Part of a small language model's weights.
Training: a variant of SOAP for these matrices, 4377 steps.
Each number is 50 + 10 x the weight over its row's rms, rounded and kept within 0 to 99. Layers, rows and columns count from 0. The size before them is the row's rms in percent of the matrix's.

# down: layer 9 MLP down (transposed), 1024x384, rms 0.275, rows 875-892, columns 256-383
# gate: layer 9 MLP gate, 1024x384, rms 0.284, rows 876-893, columns 256-383
# up: layer 9 MLP up, 1024x384, rms 0.294, rows 876-893, columns 256-383
down875 105:46 55 33 42 39 41 60 37 39 62 49 37 59 66 45 47 37 47 47 34 58 23 59 44 35 50 44 38 57 44 64 68 44 33 40 51 37 48 57 62 43 55 50 38 64 42 53 54 58 53 40 45 55 35 69 73 48 61 61 57 59 48 58 48 44 60 59 55 30 33 43 41 51 41 36 52 42 35 37 51 39 50 44 45 66 52 50 61 46 69 59 55 51 51 55 27 47 59 46 34 58 40 44 49 52 42 56 65 60 49 48 40 53 43 45 47 46 60 46 42 64 54 47 47 49 39 59 62
gate876 096:42 51 60 39 41 38 52 47 52 46 41 49 45 52 59 41 51 60 55 37 45 52 61 43 43 35 61 43 70 52 40 31 48 55 54 62 55 54 58 35 45 42 52 52 38 59 44 43 37 51 76 42 61 40 51 33 41 31 38 44 61 30 57 42 64 54 61 42 36 53 61 49 61 31 48 35 51 26 52 42 61 37 35 56 51 35 48 60 45 41 45 39 19 50 59 54 43 47 55 46 50 53 53 70 54 62 40 51 47 75 45 41 63 63 69 49 49 59 43 51 51 55 49 41 52 38 47 42
up876 097:43 45 53 48 53 50 39 58 47 68 77 55 52 61 44 53 37 49 51 46 29 37 56 25 66 52 56 30 49 59 46 36 60 53 51 60 66 55 55 37 42 56 64 37 51 50 57 37 52 47 50 47 51 68 57 51 42 43 53 39 48 57 35 47 50 50 58 52 60 44 44 59 39 49 71 56 34 52 47 53 55 56 58 44 66 56 35 55 45 34 52 33 36 54 57 54 55 50 63 52 63 46 54 45 50 35 46 62 25 37 51 57 26 70 61 53 45 62 52 73 43 57 49 54 53 59 54 53
down876 099:52 29 63 44 49 52 43 47 59 66 75 50 60 68 53 53 25 61 37 21 42 59 46 29 42 49 42 61 42 64 55 51 39 47 50 55 45 45 53 33 46 47 55 27 33 41 48 63 35 43 45 36 49 47 57 45 62 50 53 43 50 51 30 52 43 44 50 48 68 47 35 37 51 63 56 55 49 50 41 31 50 42 62 40 41 50 36 59 64 55 46 51 52 58 56 50 61 41 43 57 41 51 48 28 56 53 35 49 61 38 54 45 42 46 65 52 40 49 43 39 45 63 51 53 50 29 27 49
gate877 103:32 46 52 37 54 51 65 35 56 54 62 45 42 53 51 61 39 68 44 44 48 53 48 37 57 74 49 50 52 51 42 54 35 52 53 55 57 39 28 56 52 42 47 46 45 47 42 50 59 54 51 41 52 61 33 50 34 57 58 45 56 48 45 49 55 67 45 54 49 71 34 30 55 42 52 65 51 68 66 52 40 41 47 52 50 68 28 61 51 51 56 50 54 47 54 46 47 32 51 55 45 28 44 56 66 67 41 46 63 50 50 51 48 48 25 56 60 66 68 57 53 58 48 39 27 38 48 33
up877 099:49 57 44 71 54 63 50 40 52 59 49 51 51 57 51 60 45 45 51 34 57 43 70 45 48 45 52 61 48 55 57 52 48 45 67 68 49 65 65 65 41 46 42 62 46 49 47 52 59 53 39 48 54 48 53 37 54 48 44 44 74 37 58 49 62 35 66 44 39 33 57 63 57 58 44 57 30 57 39 43 46 47 37 37 48 36 61 54 37 52 53 46 54 47 44 54 52 48 43 57 46 41 64 65 42 37 60 42 53 61 36 67 60 54 52 26 50 42 46 48 70 50 34 33 63 41 60 53
down877 102:43 66 58 39 35 43 35 52 58 53 67 48 41 52 51 52 44 58 48 57 48 51 60 62 61 48 51 52 30 57 42 45 38 54 43 73 37 52 41 52 48 34 63 44 46 43 37 56 54 54 51 52 51 49 53 43 42 54 38 80 50 64 38 42 57 65 55 39 49 45 47 47 52 42 34 45 34 44 27 48 50 59 39 33 37 58 53 59 56 47 36 35 54 35 50 49 61 42 64 70 53 49 56 51 57 51 51 28 52 52 59 65 41 56 32 63 40 75 51 16 37 52 51 43 61 44 48 42
gate878 103:35 39 70 45 46 52 63 50 58 48 64 27 47 70 62 45 61 34 60 49 40 54 56 46 64 43 58 49 65 42 41 60 54 42 73 44 43 44 45 44 63 44 34 29 49 57 62 52 59 64 39 52 54 60 59 47 40 49 47 47 49 68 56 43 56 49 49 52 46 57 60 42 52 42 41 31 56 47 37 49 58 45 57 51 51 54 34 57 41 50 32 41 58 51 61 58 37 56 69 60 65 44 47 48 34 49 46 59 40 77 48 46 61 50 43 52 43 50 36 67 43 62 56 44 65 58 55 62
up878 101:38 37 61 32 39 54 36 49 48 49 60 44 45 37 60 52 27 71 60 50 44 58 53 50 53 48 43 52 43 62 56 77 52 70 62 54 39 60 34 48 51 46 53 33 45 43 50 24 48 60 63 58 50 56 41 52 53 52 57 47 59 43 48 65 48 64 46 52 50 49 52 37 36 56 47 45 52 53 53 48 40 35 55 46 61 48 45 31 54 46 73 46 60 40 42 44 24 39 43 58 60 58 59 34 25 61 53 44 41 59 38 53 74 58 66 37 56 46 54 41 53 54 50 36 62 33 44 38
down878 100:54 34 67 47 52 55 33 39 33 59 40 46 44 46 48 39 51 41 49 56 70 47 56 40 46 55 51 46 55 49 44 53 42 47 65 49 58 37 61 29 46 45 65 37 48 51 29 53 66 50 29 70 43 60 36 61 49 50 61 56 40 67 35 45 54 49 57 39 38 45 48 43 47 43 48 34 41 58 51 58 54 46 54 59 48 49 61 49 55 74 45 42 41 58 54 37 53 63 54 54 60 37 40 32 55 58 25 49 48 60 55 61 28 39 38 59 44 70 35 53 62 44 48 57 45 67 59 41
gate879 097:46 53 53 40 47 50 35 46 55 60 47 48 48 55 48 48 42 25 40 44 29 34 36 43 37 71 44 46 50 61 52 46 31 45 36 57 52 60 44 52 52 53 61 46 52 57 48 41 44 35 68 50 42 34 61 58 44 60 43 31 46 43 48 52 47 35 42 58 30 39 43 61 46 58 54 48 36 35 48 36 50 56 47 49 51 43 59 63 45 37 29 42 63 45 59 49 43 57 44 60 63 48 47 36 59 57 55 37 53 64 41 61 44 47 61 42 63 49 41 43 58 66 52 51 53 72 34 38
up879 101:66 53 47 55 35 56 50 39 61 56 26 54 46 62 57 68 47 39 69 56 50 49 64 51 35 59 63 55 59 25 74 52 38 53 72 59 58 66 48 54 42 58 49 52 52 60 78 27 38 43 48 53 56 37 48 30 58 55 50 47 53 65 46 49 44 42 69 62 47 50 54 46 41 53 53 51 60 40 57 54 48 48 51 69 38 41 44 39 47 53 50 54 47 42 44 53 21 54 46 43 64 70 38 53 49 40 43 53 54 50 65 51 25 65 58 49 64 41 53 49 47 37 54 53 62 40 59 60
down879 103:57 61 39 63 47 64 51 44 52 50 53 46 48 42 36 48 48 59 57 57 41 67 60 56 24 62 52 51 44 52 60 30 54 57 60 64 52 45 31 53 38 61 67 43 61 62 44 60 50 49 46 45 61 38 44 52 37 45 55 47 42 54 58 57 53 51 51 61 39 57 41 40 59 39 48 48 46 45 79 68 60 38 50 41 45 48 48 50 57 48 40 55 59 57 58 37 68 71 48 55 55 60 55 58 43 56 37 48 43 59 64 63 42 70 54 69 42 47 46 47 41 41 51 39 45 50 54 66
gate880 096:39 55 41 46 48 41 43 52 35 56 58 54 55 49 44 15 63 40 40 65 57 58 50 30 67 57 60 64 65 38 65 48 50 60 50 47 43 55 50 40 53 54 47 50 38 62 32 54 45 49 51 41 58 68 45 43 40 41 60 51 60 75 55 58 49 55 59 59 49 44 53 35 49 48 36 28 61 56 44 47 56 35 59 47 42 46 28 50 70 50 39 52 55 52 54 49 42 48 52 37 47 60 44 53 50 49 40 54 61 62 59 43 67 61 29 53 40 46 52 50 52 66 42 56 47 44 31 46
up880 101:55 41 51 71 47 45 43 48 34 39 37 47 44 52 51 55 56 66 41 48 48 47 44 52 50 49 46 51 56 50 48 55 60 42 41 51 49 53 46 56 38 49 66 39 38 40 51 41 44 50 61 55 34 40 55 66 32 57 62 60 52 57 56 58 47 46 44 50 60 44 59 56 43 55 40 63 48 46 37 50 60 35 74 41 44 37 47 49 34 36 55 54 46 50 56 49 60 50 41 62 32 48 53 69 41 56 53 41 47 47 29 62 46 56 60 62 55 59 60 48 42 41 66 63 37 45 54 58
down880 103:50 43 54 56 41 73 62 42 50 36 63 52 58 40 50 47 46 49 65 55 36 26 61 60 57 44 54 49 47 64 61 40 57 43 68 56 62 59 36 53 53 60 48 54 45 34 49 40 40 49 54 45 50 59 25 43 55 53 54 45 51 35 50 42 69 60 42 61 45 40 54 52 31 56 77 73 49 63 36 47 71 43 51 60 66 45 56 64 56 41 41 55 40 58 70 40 43 46 56 51 54 55 40 43 62 47 54 44 45 46 55 50 38 44 62 56 45 57 60 25 45 59 62 45 44 39 51 47
gate881 100:59 65 36 67 67 61 55 50 56 55 49 49 55 58 54 68 46 50 32 60 63 61 50 52 61 56 39 62 51 53 27 39 38 48 41 62 63 40 61 46 56 41 39 54 53 57 53 30 28 52 30 35 34 41 47 55 63 55 52 61 66 47 61 61 51 52 27 67 49 63 32 50 42 40 27 41 50 42 60 57 31 58 45 55 49 40 61 59 45 46 62 44 29 49 42 51 49 65 65 50 39 46 50 62 59 52 52 51 59 48 48 72 44 34 59 42 41 52 53 31 63 49 56 47 48 66 59 39
up881 101:62 66 52 55 42 51 41 55 68 44 41 52 41 46 49 66 56 65 67 40 61 61 53 48 78 42 60 53 56 58 64 55 53 47 40 48 50 54 52 53 43 43 49 39 57 45 33 35 72 60 53 41 48 43 59 54 56 51 61 53 45 50 71 69 35 38 47 48 52 44 41 57 42 47 48 70 33 57 63 42 58 53 44 53 46 44 36 55 50 52 31 52 62 69 34 62 39 53 55 56 56 50 40 66 53 60 68 59 40 49 65 64 54 58 53 69 54 47 51 48 42 51 50 45 62 48 64 43
down881 100:43 42 19 30 49 48 57 44 61 54 42 64 57 50 58 65 33 38 40 56 50 47 56 37 58 32 60 46 32 44 53 60 61 51 29 43 55 50 73 43 51 71 66 65 51 41 46 63 59 53 64 57 48 55 37 38 25 43 34 44 65 52 48 52 48 60 45 56 35 67 46 51 50 53 32 38 64 46 55 39 66 41 57 53 43 62 53 57 37 59 57 57 33 64 48 51 49 50 46 45 44 49 61 39 59 55 35 62 42 47 37 50 40 54 58 45 52 47 71 39 56 36 34 48 56 47 57 51
gate882 095:57 36 60 52 45 48 77 44 49 36 58 44 39 40 53 39 50 39 63 50 53 57 55 46 57 48 52 46 50 53 38 72 69 72 60 59 25 46 55 45 38 43 59 56 44 38 64 47 49 47 55 53 56 45 44 37 71 57 47 80 47 69 44 35 51 49 59 62 55 31 54 52 47 45 41 35 44 49 66 61 57 43 52 65 52 52 51 35 60 32 47 38 45 61 51 39 45 69 47 60 56 61 51 50 60 33 51 43 57 52 54 34 42 51 49 60 66 70 52 45 58 51 45 40 59 59 44 57
up882 098:54 24 44 47 53 56 53 51 66 55 35 46 43 61 44 52 76 37 45 44 61 46 53 72 52 42 46 52 43 56 48 63 58 46 48 57 56 50 42 60 47 39 38 37 41 42 53 42 68 36 34 38 59 61 63 60 43 46 64 34 30 48 54 53 50 54 42 44 45 40 61 47 56 29 54 43 53 42 54 43 46 57 51 61 58 51 56 66 55 35 60 66 57 47 48 51 53 47 64 52 63 57 30 56 48 45 59 52 63 55 80 43 41 56 42 44 61 36 50 51 41 42 38 47 67 54 44 43
down882 097:58 60 48 56 49 41 42 50 46 59 55 37 46 51 46 51 62 28 50 41 46 59 48 50 52 50 39 48 44 62 45 53 49 62 42 46 72 27 45 69 62 24 32 43 35 44 41 48 44 45 63 54 53 53 50 58 33 46 50 44 62 49 49 62 47 63 52 54 66 49 42 51 50 63 47 51 69 50 56 41 58 70 50 66 43 37 53 55 55 45 66 57 46 56 69 51 63 45 59 48 50 52 52 37 42 55 50 49 48 44 37 49 51 45 40 35 67 49 61 63 65 59 61 65 50 49 61 58
gate883 102:51 59 47 46 53 45 44 47 40 44 60 47 65 61 68 54 66 65 48 40 57 36 61 55 36 64 41 51 53 65 38 67 51 61 67 26 49 52 55 58 60 43 53 51 61 62 69 56 68 60 39 54 45 57 46 39 53 60 65 52 46 29 60 42 48 34 55 41 61 46 59 70 40 44 67 66 45 58 28 44 55 65 55 67 48 44 56 45 51 53 49 55 27 51 55 64 53 61 57 46 61 59 38 60 54 43 59 55 67 24 58 43 59 48 51 54 46 46 57 81 66 61 35 42 58 51 57 45
up883 102:56 65 41 66 42 54 39 44 60 34 64 49 62 62 40 54 28 61 33 51 41 37 48 60 61 52 49 52 61 60 65 67 52 52 65 41 60 46 55 47 49 55 54 35 52 53 45 43 45 51 58 35 50 45 49 52 43 48 56 57 50 50 54 50 50 59 49 59 39 55 39 54 62 42 57 56 54 47 42 43 46 71 59 57 69 38 48 34 68 66 52 40 27 58 32 53 45 42 48 37 47 48 54 41 36 36 58 62 33 48 55 58 44 42 42 34 60 35 45 67 53 50 37 45 54 58 58 37
down883 099:43 46 48 47 42 43 42 55 41 48 56 29 67 47 58 65 48 45 47 42 40 54 49 47 54 52 51 36 60 61 30 54 43 35 42 53 50 35 52 52 43 55 38 58 53 33 38 40 49 50 52 41 40 47 49 54 40 59 29 53 57 51 40 51 39 34 34 60 46 61 35 26 55 58 49 39 46 41 54 56 42 60 58 56 52 62 54 39 66 57 44 34 63 45 51 48 63 36 51 56 61 36 48 64 47 55 46 40 37 56 52 38 43 33 55 39 39 39 57 47 37 45 49 46 39 41 49 46
gate884 104:59 55 61 58 35 42 50 49 38 42 56 47 42 52 62 44 71 38 76 50 50 54 42 55 40 42 36 44 54 70 53 51 36 35 58 54 56 54 53 59 59 46 36 50 58 45 61 59 34 67 55 55 47 71 69 34 44 50 74 46 42 53 47 56 44 42 47 42 60 44 51 64 57 49 50 57 50 43 60 46 61 51 51 41 56 49 51 54 26 31 40 40 45 42 48 54 63 51 57 52 56 56 45 46 37 50 43 50 50 52 34 63 34 20 53 26 55 42 60 44 55 58 54 49 62 49 58 67
up884 102:61 57 47 63 59 53 62 52 55 71 48 35 34 49 48 32 58 60 34 58 50 36 57 40 61 45 68 59 51 43 64 60 62 59 48 55 60 40 60 59 47 44 44 41 41 28 57 39 38 67 58 36 54 39 60 54 34 35 45 61 38 36 54 42 58 35 68 58 60 56 47 44 42 56 53 59 45 47 53 55 55 56 57 30 49 51 42 38 45 47 72 40 69 28 53 49 52 60 61 43 39 38 60 39 50 61 39 55 41 60 60 58 45 39 30 50 48 40 57 38 43 51 37 54 52 51 57 48
down884 105:36 45 47 57 48 59 46 67 38 64 66 41 58 38 45 59 46 58 63 55 32 50 41 32 42 48 41 51 60 47 39 55 61 65 72 54 38 63 47 50 49 49 43 57 44 56 62 59 64 47 46 48 41 54 45 64 51 42 36 65 53 52 47 58 69 69 46 60 45 58 46 42 36 40 53 49 63 41 64 38 43 53 53 54 42 48 78 47 50 58 57 48 46 43 62 53 49 52 43 50 48 61 49 64 21 39 51 58 46 30 69 47 44 39 53 49 48 47 66 44 52 65 50 41 36 41 39 41
gate885 097:47 58 34 40 60 49 32 52 66 49 51 69 56 73 67 45 75 47 43 45 54 32 41 33 72 54 79 42 46 48 39 53 44 51 62 46 55 42 39 48 61 74 36 42 41 53 54 42 50 39 42 44 50 60 44 62 53 32 46 50 33 59 46 54 45 45 43 57 61 39 42 45 48 33 45 64 61 40 66 53 38 57 62 25 69 58 55 48 54 47 58 67 21 72 52 57 53 51 39 50 49 38 39 45 43 40 50 57 45 41 47 49 49 54 45 52 67 58 60 42 42 53 44 41 27 49 53 46
up885 103:59 43 59 47 68 57 52 49 58 60 54 35 54 67 37 61 43 54 60 61 64 45 35 38 30 34 63 59 43 45 74 44 62 50 46 60 50 41 52 43 48 49 50 49 52 50 48 49 45 43 43 45 40 32 48 57 44 38 43 43 68 38 59 45 34 64 50 29 47 36 36 51 59 52 41 47 48 43 36 44 60 35 49 55 45 62 53 44 54 41 54 62 53 52 51 63 44 55 53 36 46 54 54 22 79 62 36 38 48 57 51 58 36 38 59 50 34 46 48 38 48 45 47 50 56 31 43 63
down885 099:62 44 68 62 39 54 67 51 45 47 48 76 46 63 46 44 71 37 60 63 43 37 56 41 42 46 36 56 54 55 49 45 53 42 52 46 40 59 57 39 74 44 64 35 57 43 63 66 40 55 57 80 66 51 50 51 36 50 50 45 54 41 55 61 49 42 42 48 64 66 38 51 46 50 67 48 35 53 59 43 46 47 44 58 54 62 43 59 51 56 54 44 47 63 58 54 66 50 52 40 41 40 38 58 58 41 46 39 48 52 57 63 56 61 69 49 55 52 43 50 52 52 39 40 59 51 44 51
gate886 100:28 54 57 39 67 47 70 71 59 47 34 59 41 67 44 48 67 49 46 35 70 57 49 39 45 63 43 60 48 35 46 52 46 48 53 69 44 57 51 55 43 49 49 41 68 56 44 24 45 34 56 35 41 51 65 59 46 34 35 50 66 55 41 44 44 45 61 30 53 54 50 58 52 47 51 54 48 54 54 49 38 61 51 65 64 39 70 36 44 60 68 31 57 65 45 65 43 53 47 50 28 44 58 53 46 33 55 34 45 48 48 58 51 52 60 56 63 57 51 61 52 41 65 52 42 45 49 56
up886 096:44 54 44 59 51 52 45 53 50 65 44 66 35 51 45 46 48 44 51 62 69 57 37 49 44 59 62 57 59 52 51 34 39 55 49 44 37 58 46 66 56 61 52 35 36 46 63 54 57 48 41 61 54 50 60 38 38 58 36 39 57 46 45 41 58 59 53 69 55 35 54 53 48 40 36 52 41 48 71 54 41 57 51 27 33 47 57 50 52 52 61 42 37 49 45 65 67 55 50 47 71 71 55 37 44 41 43 37 47 40 62 58 57 60 53 46 21 40 24 64 48 67 43 31 44 52 35 57
down886 096:54 29 44 55 59 37 52 55 54 63 59 48 56 53 32 39 63 54 57 49 27 32 57 38 52 68 49 17 51 47 54 42 51 47 54 36 54 47 35 58 44 58 56 48 29 56 54 53 69 46 47 73 60 33 61 43 51 37 65 50 37 49 46 67 49 28 63 47 71 66 53 37 59 39 59 54 46 67 53 51 42 56 50 49 61 66 43 59 53 57 39 26 44 48 59 50 57 54 47 46 61 50 49 40 69 43 77 61 50 29 57 52 51 63 40 46 51 66 54 58 47 55 44 34 53 43 55 70
gate887 096:29 36 57 56 53 49 34 64 34 45 47 44 40 78 54 39 41 29 44 48 43 66 39 47 48 62 45 47 50 49 43 48 45 32 48 53 61 48 43 29 46 31 57 55 41 55 64 50 39 78 38 43 39 45 53 49 43 44 58 47 46 69 66 47 59 57 58 51 48 23 27 44 54 47 49 67 40 34 47 41 53 56 51 61 39 35 37 56 48 56 50 43 47 48 48 36 35 38 44 52 45 43 52 50 42 70 44 40 48 42 51 49 52 51 48 45 67 58 34 66 43 52 52 42 58 53 61 46
up887 099:22 61 47 51 28 31 41 50 60 34 45 67 44 54 53 47 46 42 49 43 69 69 42 69 61 42 68 61 55 51 34 51 53 46 54 32 42 60 61 55 39 55 49 55 57 50 54 53 37 48 36 71 58 37 58 37 69 26 67 66 57 54 50 48 49 40 48 40 47 39 64 59 32 57 46 57 70 47 50 39 49 40 55 48 43 51 54 48 52 51 47 42 55 39 51 26 46 51 38 35 47 45 37 49 63 55 52 45 58 31 56 38 55 50 55 46 43 46 49 45 56 66 51 25 72 60 49 44
down887 097:46 66 60 48 57 37 36 68 40 48 39 71 48 38 52 61 39 39 60 60 33 46 55 55 45 42 49 31 40 35 56 45 49 53 54 51 65 39 38 37 54 22 48 36 55 48 50 53 42 45 38 54 55 50 51 40 50 53 35 50 59 33 52 43 45 41 58 38 47 48 23 48 49 47 49 64 44 62 42 27 50 41 43 52 43 45 48 48 49 72 46 56 51 58 48 57 50 45 45 49 37 73 46 51 68 67 66 46 30 47 61 68 20 38 43 47 50 32 52 43 40 36 52 54 37 59 36 48
gate888 102:31 52 39 60 60 37 51 58 62 47 42 58 52 35 50 49 61 48 72 55 37 63 28 45 32 40 43 45 54 30 46 62 36 56 49 39 48 57 40 42 62 62 47 48 45 51 51 57 46 40 36 50 55 63 55 22 48 53 70 70 61 61 40 42 58 56 40 45 55 49 39 40 49 45 33 50 44 55 43 60 37 62 53 45 41 49 53 61 50 39 41 65 37 40 61 39 63 62 50 48 63 53 64 59 56 45 60 46 46 58 54 57 59 60 63 50 56 61 44 35 56 33 48 59 57 29 36 45
up888 096:42 65 43 55 62 44 38 70 39 45 50 48 39 53 42 47 40 58 51 56 36 23 45 49 44 56 51 49 49 51 39 44 69 55 39 64 53 50 57 30 40 31 55 40 44 40 47 51 46 40 67 56 50 65 42 66 34 57 44 44 49 48 55 42 39 50 43 55 41 48 51 50 51 48 53 45 54 29 42 56 41 49 48 62 40 51 56 50 62 39 43 26 46 39 42 46 47 58 36 43 52 43 66 69 51 62 46 57 57 68 46 40 51 43 38 75 58 38 49 49 47 45 47 43 59 38 48 48
down888 098:52 43 45 41 48 39 23 59 45 61 48 47 49 36 49 47 63 31 37 39 63 50 63 57 48 49 58 46 44 47 55 45 50 53 49 73 52 42 53 48 44 61 42 50 45 51 32 40 43 51 65 59 60 39 56 73 55 70 35 53 48 56 51 56 28 48 71 63 55 38 49 42 55 39 55 74 52 42 51 46 58 50 62 65 53 52 54 48 57 69 60 68 52 59 45 58 42 57 43 38 57 65 31 52 55 66 50 61 43 48 53 50 47 55 54 45 42 49 46 58 57 57 74 45 39 45 62 48
gate889 105:30 56 37 50 56 60 56 50 67 54 55 58 52 60 44 66 56 54 46 39 53 39 52 45 33 45 70 31 67 55 58 56 50 52 53 69 50 65 48 51 55 47 55 44 56 45 51 41 56 46 62 67 50 68 56 28 50 52 48 42 46 40 50 59 47 41 41 71 49 50 59 53 46 58 52 45 60 28 47 39 74 44 56 45 68 55 43 58 61 37 57 54 44 53 61 39 50 61 68 37 40 52 45 54 45 50 49 50 33 46 52 69 49 41 37 78 57 40 47 40 52 57 50 39 48 53 46 65
up889 104:54 46 38 41 60 59 55 44 41 57 42 52 53 69 59 54 47 59 71 39 57 42 64 56 40 50 57 56 57 55 33 31 32 52 66 54 43 46 35 44 39 63 41 46 45 34 33 61 53 49 45 65 52 38 50 46 44 45 49 68 71 46 55 53 64 47 57 46 65 39 41 40 59 47 50 40 47 58 41 52 36 37 47 61 70 64 52 55 56 49 45 34 70 42 57 51 42 59 61 50 51 65 43 39 57 33 54 68 60 29 59 41 49 35 51 40 45 51 57 38 40 55 45 60 53 62 39 60
down889 102:54 47 50 38 55 43 61 42 43 47 50 33 43 35 47 68 53 56 64 64 40 31 55 45 35 50 39 52 61 53 73 56 37 39 54 62 42 53 48 40 36 49 58 38 68 45 31 49 57 51 41 42 54 32 30 50 62 49 34 47 37 56 53 51 62 53 38 59 54 61 37 42 55 44 35 45 53 57 35 48 51 34 67 57 54 70 38 49 40 50 50 32 50 57 59 42 50 40 63 71 38 45 39 39 43 51 69 35 57 56 57 50 52 70 23 44 38 53 31 46 41 44 46 34 50 52 41 59
gate890 103:36 31 59 58 33 60 37 46 56 51 55 47 48 49 57 77 64 46 73 49 33 35 41 56 68 48 51 51 63 58 63 56 58 48 61 34 46 47 38 60 37 45 53 51 47 56 56 34 48 56 50 58 53 40 61 49 63 58 47 51 56 58 70 49 68 52 52 57 41 44 39 42 48 52 49 48 41 36 64 45 45 51 41 52 50 33 57 50 50 54 36 49 39 49 41 44 49 61 30 63 58 74 35 67 57 49 55 50 42 49 65 54 37 57 46 38 47 42 56 52 52 47 59 59 45 42 79 41
up890 098:73 54 69 64 66 60 45 58 36 61 50 42 63 51 53 58 38 55 57 39 52 52 55 64 59 46 61 60 25 60 58 51 42 78 48 68 66 50 52 62 57 52 43 54 55 35 45 60 59 52 48 55 54 48 41 49 72 53 65 48 32 60 56 51 57 69 46 53 70 56 55 69 48 44 60 42 53 60 56 56 53 45 39 60 58 54 41 39 45 63 53 51 41 62 49 65 55 55 61 59 45 57 44 45 57 39 48 34 50 40 47 58 38 52 43 54 49 44 32 61 45 57 61 53 43 58 55 57
down890 100:64 49 30 41 48 59 63 44 56 68 69 50 52 56 37 32 54 46 43 46 49 44 44 48 57 57 53 54 37 56 53 47 52 68 47 69 48 42 57 75 49 37 48 49 32 55 68 47 41 58 68 45 47 55 55 39 55 50 47 52 57 45 59 47 67 58 44 30 55 69 47 53 57 51 41 38 42 37 45 48 41 49 47 49 54 60 55 40 42 34 26 50 62 43 50 35 66 27 55 59 48 54 52 59 37 48 50 55 41 59 45 61 53 51 53 35 40 27 63 43 46 39 53 35 55 59 30 47
gate891 102:62 29 55 56 56 59 62 57 66 39 49 60 56 48 54 53 51 38 57 58 39 42 41 43 25 58 55 43 60 57 47 71 32 50 44 42 50 41 51 55 56 48 59 37 39 74 40 53 48 74 55 57 51 47 38 60 38 63 51 37 50 48 59 58 35 47 33 58 50 71 51 53 65 37 54 51 49 50 64 48 49 66 81 50 43 39 49 65 48 48 48 33 65 52 38 70 43 37 70 51 60 42 32 63 38 56 63 56 37 44 75 57 46 56 59 49 54 56 61 53 37 53 57 65 51 38 51 53
up891 098:35 44 37 63 65 63 55 47 69 48 44 47 45 53 39 47 46 69 37 34 55 37 58 46 49 53 54 60 51 41 44 44 48 54 47 65 51 35 57 50 51 45 25 44 34 49 46 30 45 44 56 60 56 36 34 65 48 47 22 44 57 53 68 52 56 50 54 71 53 53 57 60 55 35 48 36 49 55 44 30 49 54 49 60 55 46 52 59 61 61 46 41 52 59 36 52 43 45 27 66 57 68 38 47 51 43 69 55 78 53 52 41 55 62 66 47 59 47 30 56 53 47 40 44 54 32 36 53
down891 099:50 37 63 50 49 50 37 49 46 35 42 55 37 39 57 59 70 51 52 55 62 48 51 67 37 59 65 48 46 48 60 47 42 60 58 45 57 57 51 51 49 41 61 66 44 61 47 50 37 58 58 59 54 61 48 53 54 51 57 42 66 45 49 34 57 43 49 37 45 43 45 51 64 35 53 36 46 54 50 50 52 61 59 46 56 41 68 49 58 60 64 56 63 70 52 74 31 26 49 44 45 59 49 45 48 60 59 42 65 70 44 58 61 33 54 59 32 50 50 46 60 52 40 59 50 50 50 49
gate892 101:38 58 48 49 28 53 49 45 52 36 40 61 37 59 63 40 46 44 52 55 48 52 67 58 42 36 56 59 55 38 41 46 65 50 46 31 35 68 53 49 44 35 54 53 39 62 62 46 62 67 59 46 41 70 50 60 40 41 66 61 47 59 43 57 54 48 58 54 52 55 65 47 55 29 48 55 74 55 42 22 51 55 31 60 50 33 51 42 34 36 51 45 51 50 74 42 58 64 47 51 58 63 45 53 71 60 55 63 48 59 62 41 45 60 47 41 48 54 52 64 53 35 61 53 39 58 30 54
up892 102:52 59 39 48 34 53 59 37 61 39 54 61 49 48 57 51 47 46 47 34 41 55 60 41 65 65 29 56 44 36 47 60 57 46 78 63 50 41 50 47 47 37 38 37 51 46 55 57 57 49 46 50 51 44 52 58 44 43 59 56 54 56 48 58 49 44 35 65 55 62 44 41 41 54 53 41 63 60 58 50 63 56 54 37 50 57 57 45 52 47 51 44 52 46 30 50 71 48 55 55 48 46 53 46 46 53 47 65 36 40 46 46 50 56 46 52 62 55 25 42 43 52 47 48 59 49 33 32
down892 097:45 55 65 50 58 46 48 30 43 55 42 52 47 54 54 50 50 47 51 43 61 63 53 44 59 24 63 57 46 36 52 44 38 38 49 51 49 64 60 53 56 51 50 41 37 38 38 45 47 63 46 52 60 51 43 39 55 58 34 49 27 69 37 59 56 47 48 63 48 56 43 68 59 50 44 64 71 44 63 60 69 51 45 54 55 46 42 55 46 59 41 42 66 57 48 52 60 65 49 53 49 56 58 57 37 55 53 40 64 45 58 48 50 47 57 67 37 60 40 61 52 48 51 63 40 40 27 51
gate893 098:46 39 63 50 53 55 26 53 55 49 44 43 52 44 49 51 51 57 60 59 36 48 68 50 59 44 49 53 55 43 51 45 41 51 38 50 67 28 49 50 46 61 55 61 54 43 60 42 31 40 64 45 55 44 41 61 47 55 53 47 64 48 47 54 49 49 57 64 52 47 42 44 45 54 45 63 57 49 33 38 36 55 66 39 49 54 55 62 51 53 40 70 51 38 55 81 65 68 50 40 51 41 47 36 52 61 25 38 55 43 51 61 48 55 57 61 54 50 36 49 44 44 52 32 43 60 57 59
up893 098:66 44 43 49 54 36 44 48 46 65 47 50 32 53 40 66 56 31 54 40 42 41 46 35 56 50 40 56 35 47 57 59 52 72 31 62 52 46 68 51 42 34 52 55 43 41 47 49 47 63 55 41 50 55 47 55 41 38 34 52 50 50 39 39 53 57 55 42 46 52 62 41 55 51 42 31 48 49 50 56 34 62 56 76 33 37 53 44 52 44 55 57 60 58 49 54 40 61 50 53 52 55 43 35 54 44 41 40 43 50 47 52 43 38 41 61 36 49 56 59 49 53 42 51 57 64 52 44